Weights of a small transformer language model.
Size: 14 layers, width 96, 4 heads of 32, vocabulary 1024.
Architecture: RMSNorm before each block, rotary positions, normalized queries and keys, capped logits.
Training: a variant of Muon for these matrices, 104M tokens.
Each number is 128 + 32 x the weight over its row's rms, rounded and kept within 0 to 255. Layers, rows and columns count from 0. Numbers have three digits each. The size before them is the row's rms in percent of the matrix's.

# layer 6 attention output (transposed), 128x96, rms 0.372, rows 84-124, columns 0-95
091:200132158138123115124173190126160065151135089098172135149114077144154171109125142101093147131139133162130132136112182178086125141085111198113132169094118055124135164163172126168178147164164130140141184167149128164065099157092151149134190136141160109129201134125157158140122136164158119165
091:111146123073112147150149102111126142153104144095152095182127085179125106172087171152093059117127149141097144131158098082123148185183162140159149127109170110119130133181115135157074145158047113147166096162149106176146122178097150120135097125112125122088200153064102136091124144087122067182
087:156050126129099117127127110112117101108148122117141089136100066121081092116176126160113159110125135139021151171126110174091111122127128122125116155116212125091101134182158129121138118190081110145148132140112161163152154124086098136171209069145120092107140118163162183184115121137137110188
083:130133086173139131066104151135171147155165095119126161061203138123139063119081141163101114128152136177156078109113094107103075089119189116135155155107140109120093161080130075150111112123176112091157164075173137100140166087169165114107110141098125135149115097123108101161172143101088062176
091:122117131097153131147110130140132134138106081186120148088118172189157109113132159098177157086062161133151105108139146137095148128152165053111071147150167195067068104140077144120128153148137084169149118083130123134180154134126136161138085152091089123120160110086160077143105182122162169199
095:151102174126098137107136158126137113153096121118143135073145176177183104173223101147144134154103164139114127159118143113127135157093147175073120141168123070128185096110136079033144133156124146112115140148110152128077139108088160094125144142118101162079066191133106124189148088108099107171
092:129195117109135155132116144102030155099121159119128147143129139185174179095152100132159058101139192157119117120155141120126153121172096067130153086075125089155117125114144149132105151118141139161078085089091130129131151125175095144095190192150105103139117157126087120123105150155094139034
103:126113135092073091144100111149115117103119155182097128165129113151148129167125092167144061128104125080153118145119118136122077092091220076112122119198114158082157155104122139050106104124099107143135119112139115125104172116064138094157091207104073175124106163140119134116178133089178152100
085:163109142125112120153135169128124157134156146134153160158136119145127125053118124044120178145094145117123188129068125039107124133120166123147111133051140130144125179127137113097175115100127149115132117188195180078125154137142096101174109116116106182136079146160123126119043151174169112085
090:117075110104099145141177137179134123164169142127144149168108154121143098179110145200114115152120110165071116074150146169125106166136140104137089199096149157093090134188137133127123125104102107128101129146155190146183115127105125058066158144127193124159168103129150101120175108194174116071
075:101099144140137173142119124120137074174156139176101151120118156122179084121144091156099073138090096150173116115109142149154100172110096071100120150150094148084183144177154101126077147114166148113069110107090081077138138074070115108156129188147125086152076122133171101106191129149121075076
075:133121151123170165097128148135097152165040117147113088118136158175124120169070132166141135106127122088096044135171081062089114096138115123115129064168127148136093094112096159072096097111129151164155166123167131151129176114170164073161153124119139185120171080133089171162083130100122151143
091:143139151130103118077084147104066117182130154170134153122102163119117114123057123116112060085124078119158094146147048142131175092107175142112136058103066129081134172121105129152078127141122091106123111090124107181110150125171092109139124127116095172178143096193138106104144141166153119060
089:148098171118100129132157156115122127158191098133117164159181113133096133126136152155143106078110113155075137154117147121169149112113189111107169145147070168123182167132143156126110125195240147127136124091204141107049166110165124090133091141095149099170149097132146104143114141103091166172
088:085114095151066116140108097069135130114129173163143151110078121148099149096102137121109091098151157180133088072148125161157148130134133146165143104149078074114174087169084128114135126171185196127139110153184104111147177165151134118121092185107193078112138080132147119148164122204143176141
088:069143110113112184166109115139101145156169121176084100122050087166130117065159126121147115067129136134108200128128182155092179145145137100142076129168117108123111149149095143137102121149116122092079089068122125208096118147094158153130146141107151093089126113071095177088168098157162103112
076:136093145128107133175084165130169152134138139157117100145101096118143103167131094149126088130158175117115162119118095125127131153152119158160104179165153105076080158113078144097074165116095103123123181146081181179107106131071092201182125087163115152091098145176185124077059155095083145113
086:155143077094120174107112071167169076092124158208100116128116181153186168177092179091149121112109096118109152129135140124098117089134142118138126129073170104151143132162145150085126190135154072165154107129132106146122077140073108108142131145089154119151213140141075105100141101091117168178
077:121141152128142121037139154134121123154135136096102163122146174113184132102156111183116175128138095164202172135080131103125128149095136128113169126114134134086194077126180122172127151113140110112151079159132109055140111126061166127053049162122143155122149153149144178110135110130144132061
076:140150165187083146151124124091184113104108150091128106111126165071070129161080113118120121120136104162115126069081100158229168135102170105106175100165124147133081128130156113079088135161128105169111150106161175072086141190140090103114156152127105110158104151164106126107149095053135120126
083:116185148121152166152109120101096177125146145189138103114123094147084119119073181149133115082118096097089118136173172080129126114148141116164083125085124126106136127166109162141131174134127046147159135142215162077143154184172108168147106187085130122099142132101180177089076157104154133156
085:092104145113121180113153161138095114125108174111123139155148149115112095136149127189145121136187130147133060152111169164084079132175162135161087124076232144061115099095108081113126112141152123167123149132093131106129146140090081179181133166105098157134092092113108081192146178099102146099
081:133186131164163138149168075124164169106090091030130127099173133124158133160084113127104186166185109104163131149117076119128130130139109148160148176090095140146121144097178133193140090060104115123163114138095174137122045092184135139112130070151161096134128164135124129111130160173119106141
088:094095120091135137141066171212138105157154105107184122179156115117124140171171076121144148130138142101193135095089172139156120121109157137091126111122100063180072158105141116116178091080046083074178130083119121094161111119120146112128140085123119145117110161137130164159107073111086130113
069:190113184055078089082160133100135147121152061140129145120135140141162095142166111137062141126133168129124221120130100175150123164094081160073092101128169114114159183142172104144098154124161130098122131138166105152077169139121180091144177128126149098116108158182114118130187148160113119105
086:105087135096126119162143153122176100163111095078163168094114134156118118088173128109084126075160170194100172204141159106168144113084070140154125103146142084129145126081121150184106107132094072178148179135087083120049098126109148134117171141082168133120106103098155138116101122176133105158
083:151183138162172091145147110069148150108084162125123118091105170117047116077131164115137185120147116172092123128153117159126093129132127119136147110085165105116123085123134158214120131113133152122122112116115076159083155072117170135157087136150188136125099039122069084153089184133134155169
078:171126083161150097168113157086107091137152109143128130156147101115112131108156056126084114137062114155160086157141135117099151080101174175115144142171102120181153124117127176155111155112115084100146128079052132155179119144146133181188197191089126136161141073159133091134087176112120119158
094:164102103134139122127152132099190080069097120172126160115108132122134134117129140100097124108126027165131083091152140103159145115063104166124215080113087134180146123149158128107164157106129170173121170147123151111147128128192118205129151163169175133135167071117155098076121110132148129159
085:129135101139093114152106107119142158147134133152098076176096110131172069079183128088130138127142169096116167117191145164078128175155064122094123127085115071157171116104120205101186139073158118154114186158131132151108123106120176146157116063105127104083108145156122160154094149129051140116
077:128149118122172135110143128100174067175126123130162215134117136116114076175108094126105119167136128170162130111129142161155155165100185156081194114072082142107084151104183068182116093099133108159152137109079131106133087168134145120137080166117139128183143124132106070127178169125159177092
089:156158176146167167068089148177122132146119102129162086165186184137110092102145149125131078160117141097198130114150120109098132162140104177132142121123140097132137089102068148073103059078158101084143083130077103068136062123101097179164148098107097114135145151133104126109148063115152145147
081:151090141136111070122133134110130089116146072158107118115094185135092105106128129105089165100128062112184099131178164130132145149132137112111150105174027190163186115142108082116168105127122157126139124155153101141141177169098116134096201157101084100132116107175119101053109089137135159079
076:134126190095145127113107099116148138174082109148119176150106137115199197169148104101154122158101183085122129127115073075089108171086068070088134128096130111104151103115117111148103159103079102160121137120121159121189089068080167110107097158179093169135126097120088137067115167132108131101
086:056146109090199124159134114146137154175117118104150050121112064166099134094105092156054092100124117126084164139098199174171096128113120086095100155129160147072121158094116160133090153151175098166092175118126107104126091137161103147060116094135125107164138114145119107152104150112177111148
078:186085193153147130090183165183117109198154100100153102103134128105168062152097121089135150138127112085076137181177103157105134175174153157107139161089129122116115105179154106201120092077122160128130070156114117150115136130094151089067129122130171102135153143134119073081142141117168118121
088:101098121099078186082123078129109124092143194147135106129169070134097101125152146178097112136132173111104164098123155140071103117118111120153148086096126143117093175080125141053165101110103112110118151051096172152109142118147127138131092113073101117078182112090116166109109078080083066118
096:142117138103130176142155130166122132158110126139170112151161142143193186134111096156094092190113160117151168118143130114134078060145209071135162140192162125124086123122126106105102125106135111156134124126071061083159133108111100152049126110129125192104155207177124158124153118117085153150
069:143127175099196158160114214155139141159141139129141147115127077131113150133128147137173124113120131176088089136129175107108102102102162162164110093140128127157102066193102093103122075145153118064102097180104195156102103173155146132106130101111164190083130076183166111120180094157115137144
085:096112141190212128075136191140159177092138077112105136105128124113100057144124112082131216107111132106109137117096109105119173117137153145124093154098210143092112105117161149194122097090134178133100132132166131098144141165156139111081075104120130131167146116121145065093094111116079099126
074:074120109138118151164135044073140094130085108170117095126118120092103156116114163093102159127107062057166149100104110200113132150138077087194154147125098160158146124174132171173116119111089134105150147127178181193136113139131119119145160129153153080115189101108154071135153104115160094124
# layer 6 attention value, 128x96, rms 0.144, rows 85-124, columns 0-95
098:160132119148160129098144119127113117010142097117112145118189121091105121073127131114209087203122146070132142192062108139136128182112093143130094138100103138207125132099124106100158138152143134133093161141109160097123147141149121095141124115159156108094103126155137125191074086143176166119
079:075179125147148154119099138094165139140126178146177123169100165108157121122082135111121120151107129129167173144122102104156101168131107129139157149101081096160172097067111128105070075132185107079133181125153162123113153053131150150102181154096139175174064178170128112077139059115146137099
089:121134142099101131187102123149144121081068135089210149113069107123148179101211115132131204152135147160145118147069145143112126107145131136174077166193153059139105119177139148158108159112158131076097107117095170105171111179104097181112098135139077162095143117132130105139156148133111132136
096:161153148194092145157200104152080102085137135097069152187127133100157084153157123146157120185156144161123122187071145152106155136142136180086165073117131097123087169135175153136126149119134096079107136166170141086092142091138142144187130126106124168102049151162122159140095141115162092119
090:135082108092186115110077107122136165136149152072190069204060082142144130135067111105091135163095155109125087116130146060173144141147140078162120161136139119121060163079111175159121107121112116093131179122088092145180133113100116088130148095138101121108183131135103102131140138094089089154
097:194082120071151118121152109112164117133172122179086137108167096099107127130100134025153138153094063136096094141052148139145146139078118144108163116128181151194177178124121114115115082163103172144107091122109067124153127118089184100148107102125125160142134109157099167116125108177157144138
100:134134128120124131122135175109123138159174168131097098142113092146131128142145092131118152223147133117084104114124162105159150144188084160058118138051131101124063125125145108151114108137124173053151088094098148094129108200131124136207091133094176127104163162147158170148087072093135092145
089:087179155112150116099126079129156152141185098132092116149149135162139144112187187170179179086158119129173113129164145159179128109141146134119186108148136093175163111127135163142120122122147138146123141144036098117166126090138164070129130143134119130094116179115158115121186111098129095011
092:077179081114132110067153148086111188090133166154138139131150174075121103164148096115173133148129143125100128121111117083093088108125153212112117096157107088138136094080136090135114116108141139127182136112165093126095128160155182211121130078137135143090117154103199182116150105177126187155
079:151093105115113152148122170090138108138195135140116107146132158120082174226154119148101127145086175124107094056062083102127145128163172203124119137142126172098088153134139077132207098075120110070134110090122110154135127124113159161112115124106166175142167165119115110167150091157096148146
083:120142135124109118101157121164151176082095112094103178119168117099114126110118124050114183182145128146095116168104144187144114116095076087143145163034094158131137165150158112124106164168089173034148160171065144159117137170138122106163103173110114120103118120074080129137138113127122134162
097:104116123118144162134151137116148101162100116105105109064132144204159077106135109111178159090133133178101156143187166094144091187190136127168142185160177108111155115159159116119142106159097159097170216193165123079109099145115167124126155118123140129143089152111075156075103102116105089137
088:114146122200200117127145104050141098097080114133074127057102128120184124150059129111122165108121100061129144110130180137114133125100080108138150098144136088180119093100081140110124127081047096101124118124135081184153115097115158113100143122075123135115144187138087150115112137102131073137
090:154095167137125175139171153101153095188096126110111082138140042071182148084139152144142150137145083121127120169173186080146104115154148156116062155136151100203136141152153135119138087118125077101094108160101102144144097122116102159086117101124061182088117186127115141185116111100138108099
083:178070182163164112152159095135052144141077144076169113143172139070141138116150085104063152123171131150135134134124127125149118090147148151134108107170134103208123128113118125147134126175109073170166161174101116084164142145121101095137099180192156164174107141138196072117128129110103121112
084:141075155147191085152113050170144126151103117071158099163143149132092103153120145109080128125133129124116127118181152168115138100108094058137102115120075110107126104142190119121172160125127164129132092123137181071113148157138103091102151189096114054156158095134090139182223110128128126118
087:141151132144162120079072148141079070140080119085158145168100109087149106084227094154119189139144189120122146077143127139117173144139152146095191116174150152123133107132103154169097098138116127172103130103102131115144100106119141112128173053153126203119122060064147108100144130123142122107
081:098133110159075121203118157142097123071131117092139136138075141162111127140108153110150163103084105065135172151178097174114119098191122131175147132092148117178139150133091053105087153134133119130084128084159061149124112070157136146172152077123171136164094135115117095069075102095165135119
081:145177127140126092138160101111174081106171160134152147158178148118137040115150146100120112121135157133089103153194140102171150134143108144060138134087107122080147153124106122169125161104062195084147090181093118139123131090115225100107092142125154113143178107146106087144112150180112084138
090:123088136060172092105097136142148073132141158132111163140068111130132186151082112178079074151127143171178091096107104124148165134175096105104122099170164097158069137130123127122090035144095151109103150113092066188118101142152141156162116103141097163097136134093105099129132158099095080154
091:132136146141107114167094146148163144143113101119097159173122123096098114190097119121104149146072093127164089123095093123126175112153122092113128189202057141093205130146117189111149173111143202127168097144093180160152134135125087140112136133146145112072125130074163096169135047095103113128
087:105138114083123131074137160155068192122210146169092116132173131163089117133169175164153089157101146114077143153130075134145092150104099127114157096094134142130109068132097124100173162186162136107123076123161077090149145105145095149120123112118134101112137138169101131103099053175162167062
090:147158152104060117111129099119161135103155187153164172085096185091112100129042156132122155075151155139089109172102118155118140104089120071149167174043145136092171133131131108139134154134172132120106182145144138120150120168145115077113142192184137135146084105103110103146106197108131150164
069:065119112217155096109135090165118154171112112089149121122167151137092158119132201162139150110094156149089081087196177125079124095092135086088120119120088121150132144194090101112092120188147141109169145088140139104123122157098159155142109134075119115137086090109072148064123129169126160137
097:156137155154108111142134076114093238125161169127118164164121086154096157162072091123129157171101071117078061130120165157109142149091108120119207102132121166170061136147168119141155120123111142146124140130171117116175139130176111089125080124121145168140175165150116140156120087116118101059
086:125116116155146120092196201118121154156124078153139158155151078123155107104154078145107106161145111038137126093116102138124158156144128152048122171151125146154148136098119046118159114075111092103114134139161159087147171104156120165126100126093087144127121160065161154102133048122099083089
086:078095155104136139136129124143171180083078158122152163122085171169190141149170114141154113135152119159142113112148128145165090152102114122154088094135143122103138133101105127131171096112127081175154207099140161148090110146138129094082108147083141159101090169123125183145252091126115091072
087:152150092114152129109149146108158160164169133091116148202148131135140100110153149195143117144121135166104146132129159157065128177119182195119132172115207115146098135084195136129083068100105097155128131101121116100136139073111151132093106090066103140141122199115149152169220135121143121131
096:114134136124232153126160132101164163139142123099151127156074144123127154097053161122094128113164092141112109153167096112060130102084129096094115079167132148138101145142164116152132121195177138162078136099128196112152182146109074160179173143141129173100142107141160151101162117095132186087
076:040099126134091115124107136156151138071150140139117084101155175131133123097127134174139142144134153097071051221173104124134123131138104172118158156115171118131231103149095173158121130133117109126182087132164131143140158121179149083140151101108125166125154138124115139130063075129150121189
090:127148117121092111139130110201136117124138138155081139096056131128153143130130090089185140115107164108096153181122053132136122130080148079083148135129113070125125118164173082145091173137159161195078138182128142169112195110124097070103152170150163211111127094112134122129110124134092135082
079:076153098168201167154170144139103117093121128130116108124123071143150073148126113098130149104172164156108155144122166096138116076173129100082101174119186075130110152186179173133051149135128110105128199068128124097123063114171146135160074126116133111074099169134126140139150162095119116111
082:099089104139123112148088156132073065139193087135083104145087171125063117138105087128106132113167139090162151098174126164109138081141135152137124134136092163063062107100139080164112112172114137106124102091150126123077160178071098126136193066114161117177096093153136165121110159094167147138
091:144158165102176126112135111128122112115110163145162151154154151099108129146100139096160128155120187107193009117111058078127119159146140104186144121107147113160109114141123127152160152108128159102150120123110118154129222140117151112126103149100141103120218146042144150105092110158082169149
087:073117113094127135144162131098091131104102106146066201097133144194112129115174185142137135157158193157128156138154117124123149052103071088089155125163178124098146153153099130099095146165106091164141086123151144081157062124184159125167093143078139133126170110094108156088091090144157111151
092:158114141185147116064143136109127149157128095104127129156103140110109091131071134129134091089126106133150107149102078092156144134143174125119163137115063116140114096093183123169124108135130111150149074170084074134143141132154106094117255113227165164163112112154140148107171175148144151148
095:121123139109080111097071141132180126123101041097116106126086116131058075154142166076140132092144129139136123139157099151116090111080095128144132139100140173117191142151101128135113198086147150102108145114077125175100106113146122030123164141172125092187152094084100115105166170152104162105
074:186062130125034082121144078119160133133061123152075154134151137124189128140115120099112159071120118104146139092117134153089186104125130157143181144131160100175134165035160132151166168122123116182126144103107126130135138116110069096112046122137106115165118136085083110133140129122147102166
090:135123118040077143155108125137055136087100148139130169116139112126180128155099094124122097142091121138141209174135068126156112168140111111121183144158073110121130081111093046132113113166103114114107079065101185095137134127116192166130077137112129099145156168131071142089139122162132110143
077:119119114136185129154136169120111133151149146153148094161084080092164113155198128180131129139166228157109112155110102079157127092182160128096090089203129123140117096125144172140177118129154103143113064143110123080121134111119140140130148212055154163152081167135136143120124129122159100082
# layer 6 attention query, 128x96, rms 0.158, rows 96-127, columns 0-95
085:085136167075104131078124163128089118104099124143166108179169168170093161088135174123183082155131122175128114146170090141101179128134122050179119151119141093185131081142079167155147158188123129173110132142070093103141097116109103179121124120113174140096139128135185202140092110134111144121
098:060106096116085088097075095067123109117167156125109114151119146094152166084131122115140137110104163057110190092121189158152142085121146126138136089124152081079086111089086127124161120112153120134139158115077132148084102131157102106122162082169151062107118124140128143213115121212123152107
104:163167125186152125198141094152173092148090150156136123119093179135135135111103115148113181161139149092171139149106180150116053117132150182144108059143107162108169193162156043148114099093138168152130118151198123180103119155148145127130101142113138114154133095109118074122133129093139158194
086:090162168130145128136142089170101165044075111102182103110143146151100133192087134140131119133101125154148116141147046069138114175171122162172098112117121182193060107166090120112108134096114137099173091096132165127143121138187126058098141153129114128117155125152159146066110122144129081115
098:110095111155127166157135120097185080152046113148139091131210107143045141076095092129145136130153132177171151122164131158082123125120097147168065087106132155129104116140155105145169143173098102121142202110101145096148083128122092147133119096119097086073158151087181148172106115139125166109
102:110132174118167107118132051138119072089115183051138132126109190139128152135076136170126133142149190141186145177100159072161079118182126100127135093143092141122099048148118100145126089150129138115093120122125125131150153114168174091131113122119190097084201121121121135106113092082158095148
098:109123124096082134120115084139122114148130143141150111125218121177114137140129077095075181139123119195137074139142062077158157139133089108171138151122129149158103073129105072140176132165094088118133112074079151058123054134131079148119097121097144135080092160137129154083098151138152107083
080:118111136101073096067111114190110130123124122133122122101149136163114117114135121099126115195177135117104141181107125096149182130138136116114136106134150081178082066115130171097118144185112130084097139059040149057095105094117110117133137128074099090082087120134141177170175169146171088105
090:118079129152143119132164106122173167087051115112151119147129149117057108108124174176172127122107160157101122077137113134091170059109109135130104125145129088130148050116113161082146142115158123188108169095118155130159083148108135142171178076106110067129123105067118151195121162128138185088
091:109149147125128126123150132153150090065090200109143153121070125107160075139059124153136115133134135095175189140123153174177065140128089091144107086143112120095097141164139120115046091147156151109125146176127150142187138143117126067146096138137139174149177040090082138107127158131122137087
084:148168157173107057050148117173128084132095143147137154088146156103130101108098136110107110151102169173168119111138099104078173117154116086184091062120132154083084195180182139096087126114084119120137103121106181091176126111151127145131128085111073100124147107114142132125063120177134166125
090:121105113117080134073164153049147147107098117197098136172085141153098129082085136099106096106091106105127104136151160160134123118110159158078156122042140133163132089160187160132080110155107136124157129118142084140088165140084089125100168160129096133140087142141119116072124035084104092137
097:086095078058114068065119084179115148115151187055078129131115121160113143157150119159116145164182138101176171157106172113094110117173131107132128097177123137088158154141082117080159142132198138112154131090107128078127130116215127137078089165141147110127122137137111114151170104126149119109
083:098142122095158102199130128143142138105137122096209129129130119144104122149140109083108129173132131151094148129143143092113141091162141168224090158178080087146089122139132121134234116096125158132161169136058158076154102096169189131124158104136104115152118122108057116162139154127110096090
091:079133096128097125121090161174126150115138123055179092120102148181156110158148078118100201131160131159125071140101143128080109161143135147066125164090139102093038098154096086135120161110110111152099137055129106124097147144114120170120157129132134106128085151172194170174126146085086163142
092:074131123176096071099139124126123105109101151155163129157048147164094139125106153162073113131101107168093145125105130121087108071162160170127103181162144147090113097170170126112153074134132160061149119085167162070151151135086101122122129139082117158132103190134066127118140170084137192089
101:106119140086144194106083190160112097074142124147118176094112136182157093114150159109107120129164081097110155143105090092184129118152098109105144124080211108066164110134180110121108096114165116152099099156166147167069106132108091094136085150071138131118135172140120114084110152098122080192
099:158140131122144129141105121143136162161141129149085091062084136108154113088129144109098162126135125082079116171143145163106126175069082107092108131164173113077109162147120125153156123150138093140123128210152171118153164128168094078171116027106123141101181114154196134111107201151113154171
090:080092155124128055127133128118150167122102166145113164124113117105100115111118124113113110115108094067122132105170116168063139090161145115166107066109153099079152139118186089187118135109132097073157167102089205073104183110085140132112116206096152127106128127161127101174085120123094189109
099:085117175182124137149146128087142113113057198172060156215068135169119108101106136131161065055085085118166136121136130186141082121116091110128118128154107166073142081157134143125096118150128138115133134157153094121118145174122169120175113115088130161125133115141196147113173144125131091135
104:098159127117220162136120158195168119117114119140175187156112130190170123143127066042161138135171131150109104124183089150068114122127138162120090161098120141128122124102130139117142131096129136136088148086071143129160072158151175173170132144089134068115119084104167148085154135131074125129
092:117131162134146098145131160174109176111101129183107141113071161152096150086116126128138109145095121083111139092125132068086052100124158106113126099177101149065111120144114099082166157063136102121107108120151170103094156120141170171153160166112211143153158187093135115058070122090116162143
095:093134140107116167131214166183141154146109099198141165160127083111144109168066167148135094163123116118112180094063124104117125165125098162167119097168125084101153163172100089108082094109099119162139145101114139156145141109201087078102110188166149126141080151095142152174123081115133115122
106:101126122103144125161164106135143124126114175121136130136141185108094107105154091147225122123112077112169165105125160168109122127132129175125068169175117088174158133119109104153130100089151215096126156192129095112096108141185117137102120134148134066180110136116071159151200183164117169125
101:155060125091143059102153114178160086159108111121098122118156149118075176127108142084074089185172143085099142133130106156108137210088100089177123152134107097105157124130079113124110070097153134126134079157138095135130152115101121157133121134107093131136181113206168096189148072107108127155
113:087178058123137135198159145116116167115085123119106078126132132117125096079146102156162114105149139142084122195095113134119084073103111108110208130156207105121119163063110170167145103148140172157099156133076145106113130137147187172101146121107146130131128167121151158156144089105119157207
112:196101128182079122106114122134126165065090074110127123137156121160115132123168071118090095121153108150131123093122134139121157098151182176124131139142040085104174117160142109207116108168041128130112117126153146174070148145098151114082126136085122078193159118103102120153146149106100163115
114:174154162117114128149128133169116166101121157075111186096111119074147119157056108142067090089126146128093150074125077143148048103114106150171142138187132127078119098090087132122105120093116118128109117079185123169135170129189112057062126142143182118111190106128133128141129158154109124116
096:122108164152148119114121161137171127092184119127164159169119129111161148220201164142132132053099103155114156197139152144134123089129121088076122172121122151114079150160187083130107112100150197172108119115148070121120188129142137137095157161173143090175129145095135109112153117144124198118
098:108154085102138112154101218108111123159114138144057079100109114167145172174150149106145115119174118081189145143075141102147160155117059042091110102113122155142113134102133122091088132115128121182110101133133164089115114173107107124124123141136075156171089061102049137106096120112136157127
103:175159135135129182145078141207136142091160121164122114116126162159100150101128108128103105080096185085116119077137156129107130119173113137122162130156093128178153095129086113132140146192118129078113181164164132084184138160107086108189066148146139136181092142098108213093110117145142081093
106:140092116052126187138232165116156153118086130182141113118100137197132121122099147154127103121145118209095077135135141110108095118113165142179154152086111118123106134188121133110136137172119136065142149120207083181105127112107103132150127180134134143114124131146161150110101111109126098046
# layer 6 attention key, 128x96, rms 0.154, rows 96-127, columns 0-95
082:141143129112118114195104141062154100139143148131172147133116170172129150137103120119158077088080135084109094102150147142113063140150102119109123165093121135108106092073132098138106104106181108100064162077130196070148092089097106129122108100158097104152173109083160089200069140149159117076
081:116099093133155114132148166090123118143110100171134171132125206060136096159131085137163167170138117134157094095108152159097090125108118156177178106133163131111114169161144081179117119134176097147153163104120147092180161074086176117088134075123094153144169116040190125134141177135082127133
091:144089129177104159113167109125129192049142169104157125115132081177205066122103147118095104125101142158096145114142083128137097072114100101136069161088119176116135116069113206151122119140144124149060126160120123157145155137120179113190116162090153094119126171155100183120118141121152138164
093:123140111095133085167080180140116175130160187179117146156127050120148142165152107096169098134111141135146172094114118147117049116102138115076127153119076099108161119127140100136128103159125134175122135064152160069141128115029133073110189118153120149147193092165105127132103140086153157133
084:094155148087069137128119153100120096191181124171098119101131143126187102143155121084144103128193156109128133131129074139127118099110084072121164151103116114152141086158134131111118129132153197135104134062097140159094065066135099170076176126135101175111078108062150143144189154161114096101
118:173162076111099150178114216142085173143130136165174152175164114072127117149124111141141075154108133080139198094142123135120051148084159155104113112108128066068168148153137096119132127101147108167138151069094098120125127150052152171106156126148120133108140120141134080132173123113113184120
092:091106100116166164172091158115144114151139046201109122153125128062118122161154105100165165166148129089145140088077090112136133157142157107106170144144141126124138188170114108118119129124139137113176161058094154103095085099124105131092135063131076162148148059101163112187119124137103138054
085:131145126154143134155165127090152113184116088164155078159111156118103119167128165171099180155081176112069100140191114125090107085084129102075156073122106072097095169119175126165150099149164086127164152142132113145094101099137126174111141122149102183168132211136132116093128103078073098117
093:134136111087088162115068189158103105115130113178185144110150108104125120142085036184141117149091143108093199099092113121174125115099164095137144083129088101118143139150169136165143054124143191108137165084126143100076073151162114152100131129137134170107092168101127146148137119058098128116
090:178186097128105134183062161114143146125046207133147139149138117129074103127107139167144113105110141114098215130175132151110084101145114137088043136097123141115182116108136100161149098098144112154141136119120126119149162155060186138147186132084136107097180155098140106112156114095146118152
069:148103172086179159152111150186196071075152098125142108118075098161118162196162162170142109123165137095074131097098104069088104091099098126128126109185098066165100185144142111127103143117067131099101176139094132163108103131114178140134149121112157072147141113162106120111125096111135097162
083:110096127166088103102180121175108110117063176131135177131132141114067049147091093118119109088102098116121109157157177141133078115149144140131087084124128130115103118176131099138128140121137117122123109173156180114155188147140151108164136173164141132191126188164137059099104102084161190196
093:140101132142088108100161112070122168111103114150113103154147153089115138153112145158169166171084085137153118168121099116125117119145123198193103129124175140124145152166137156094147087140145100126158139168124138153204144114150161112123146097166052140139124234174117058105145181125140202133
099:138132132098151149110143142104138176139147113134076091168103134105130156179167136143143175134179097064135125166153108099141188139161062078146150133095145074107177136092118138084131108113120121162200162132082108148095075120142084157078082114116122172159128133084167156105163140192073131066
093:109137086164148189152176127155147114152163144175175053181097080155200162118162132145119167106119155168123127107147133151101139103116157088113194111098084114083093164162176118099086103120115109101110127115160127149087120175185110185096102134203152156141141131118146122098125139161064139104
091:085127120173112084131052155148090101123104113123153144146107162158051150095094123151130095080127137105108134136169157174033135119120095115107096155154122146175144134164125117133154074112088116112134135132138178086141177143150135108123153165091116083112150219149108141075208136090157117090
101:142104118168105133130115140111136148127092191113144114143124211099136088091134158115072110109114137162147095142112132150064082103102151180150135127099133072110111108057170154076067101182121086109097123104209210113123134146128147099171085081130119134151107196152102146112132162124099142119
115:112129149116177136175142145143140122089139147126137125080160109095093107067184146115093060125218155152136112153131205157161152116110111127149112139107183149121170125090108112105128162171072139085144114169147151085084146097128116143113108087112195136128099100060116124120134076203107083139
088:117140084146138163134145125110152066172103102141149121204110113095131178071111136151064142138132139082123160123134177137123151099198126168141067161116171161177176121172151138104196103119178130097146173174132137112130171139125102194151135165161174087108129167104138133143158136171163174158
102:095154120117052107161134127140091140166082078134136145204121105153138179139083142115135121122118109070146130113095158159126122126041126120179137123113112179124151123085103104191163123116136114106133104114096067095132190099130186115178164097111182143086142098171137125135179190135155162088
093:086140105149175152199142137168123135118129089149093131196129159168192117113146098128090153133116170086120116176174119129072141116120182190114051141125120138075141121114133156073132145138120141134179090122086074133145088184147149142117127096133093142182131077087191144143156136082091148100
119:105173136139148201154169135162080082104113094176117170163135134121142115094162085106058134111084160132130133130088140146089147083068119185120100161103142124155106180183129156103176131156111126098153115168161112122169177128128177113119108112111208128135189119147144178101169153164091164157
096:147136106132092177057130089127183120126110134198117139189134127169191125148127085185116156152129181110125150084140163113079090090125142185176119108090169120149168116093089112090128104089155121167064184133117104137162135164162061098126111157117109135143150098088157149153152074152149120103
105:099122063147120088068122146096098091154071172185147143147099085107158093150151068061147145160116125132069128124124135095113077114079130123095098161140130133142138075162185112187192117141126159184136110118128084107155125111167131114169135168111110157090120120108190127064150106109096145088
091:136098112127129072117143140166145137120147117169117139062147150119145176137168202063112065167145108136150121094070153100111123156125148153179154124123117143101156152099141111157144110103136133060069118160091147108161174090101153123138206175193138109146159157136163107172149045133168121149
123:099176063162079194155163102158162124152111080134164106155117114147153097128110068123117112140163171138095139185091147166170122109152144187150125155145144162168123163110115174107122073178173188088125145135139121121070093203140170130122150104107149131095120147101099177147161115148067098139
108:203106106144159138125117162104134175109093096098167090074120098163164143113084158139122165127162114141071102109107134134119141144154130013107148040115095159096143100137155168149132090208101108149116162165150112181158126137152150159158135139134161130179184160121122117141083113112165137122
110:144120120109163142160141147196092139139135132109109205128174129152191119077123168136097098085140187147110138105115121163128093134161136192162120153136133135113139175172141137118161110089120080157115147095208131089191151200116109130129079099142158142084149064108165075137108145165180161121
114:129131097126128207163108158155181088134157141181136143155139119137160168122151170170096128124088127142126165157163153195102151076113166153085088176139161146168074164155089105122095131134067108162135116112123108148137122206159097142153090168159151050136092079161140098128147122160144131069
098:088118123103158114121130079125108150138140149052077080090125149121131091180141145147159119109161104157142080170096146099105142080076145065103108080124156156128105117110120097189128175107109087082124023116119092092078101102156183137095140162110062142146141119125137088116090092140117151105
105:150116119080144152096089129131118102089104123149130143092154122097089114097138132158095092110132085120124078103121169144132108126093138092125148131060120104162168173129135160143146195164099087162171160158126101094216105169135127133143165106135051147123085113115119179150029052107141115096
102:176073152154081119097181106167163140125099088166145097140099137190108140127160126198153127107093177130122165110128145109104150120155144126150169124139093189108149093095083134108073117161139130131145150123193150177137183090151124121162091190147131091169166143087113183150121074117116052110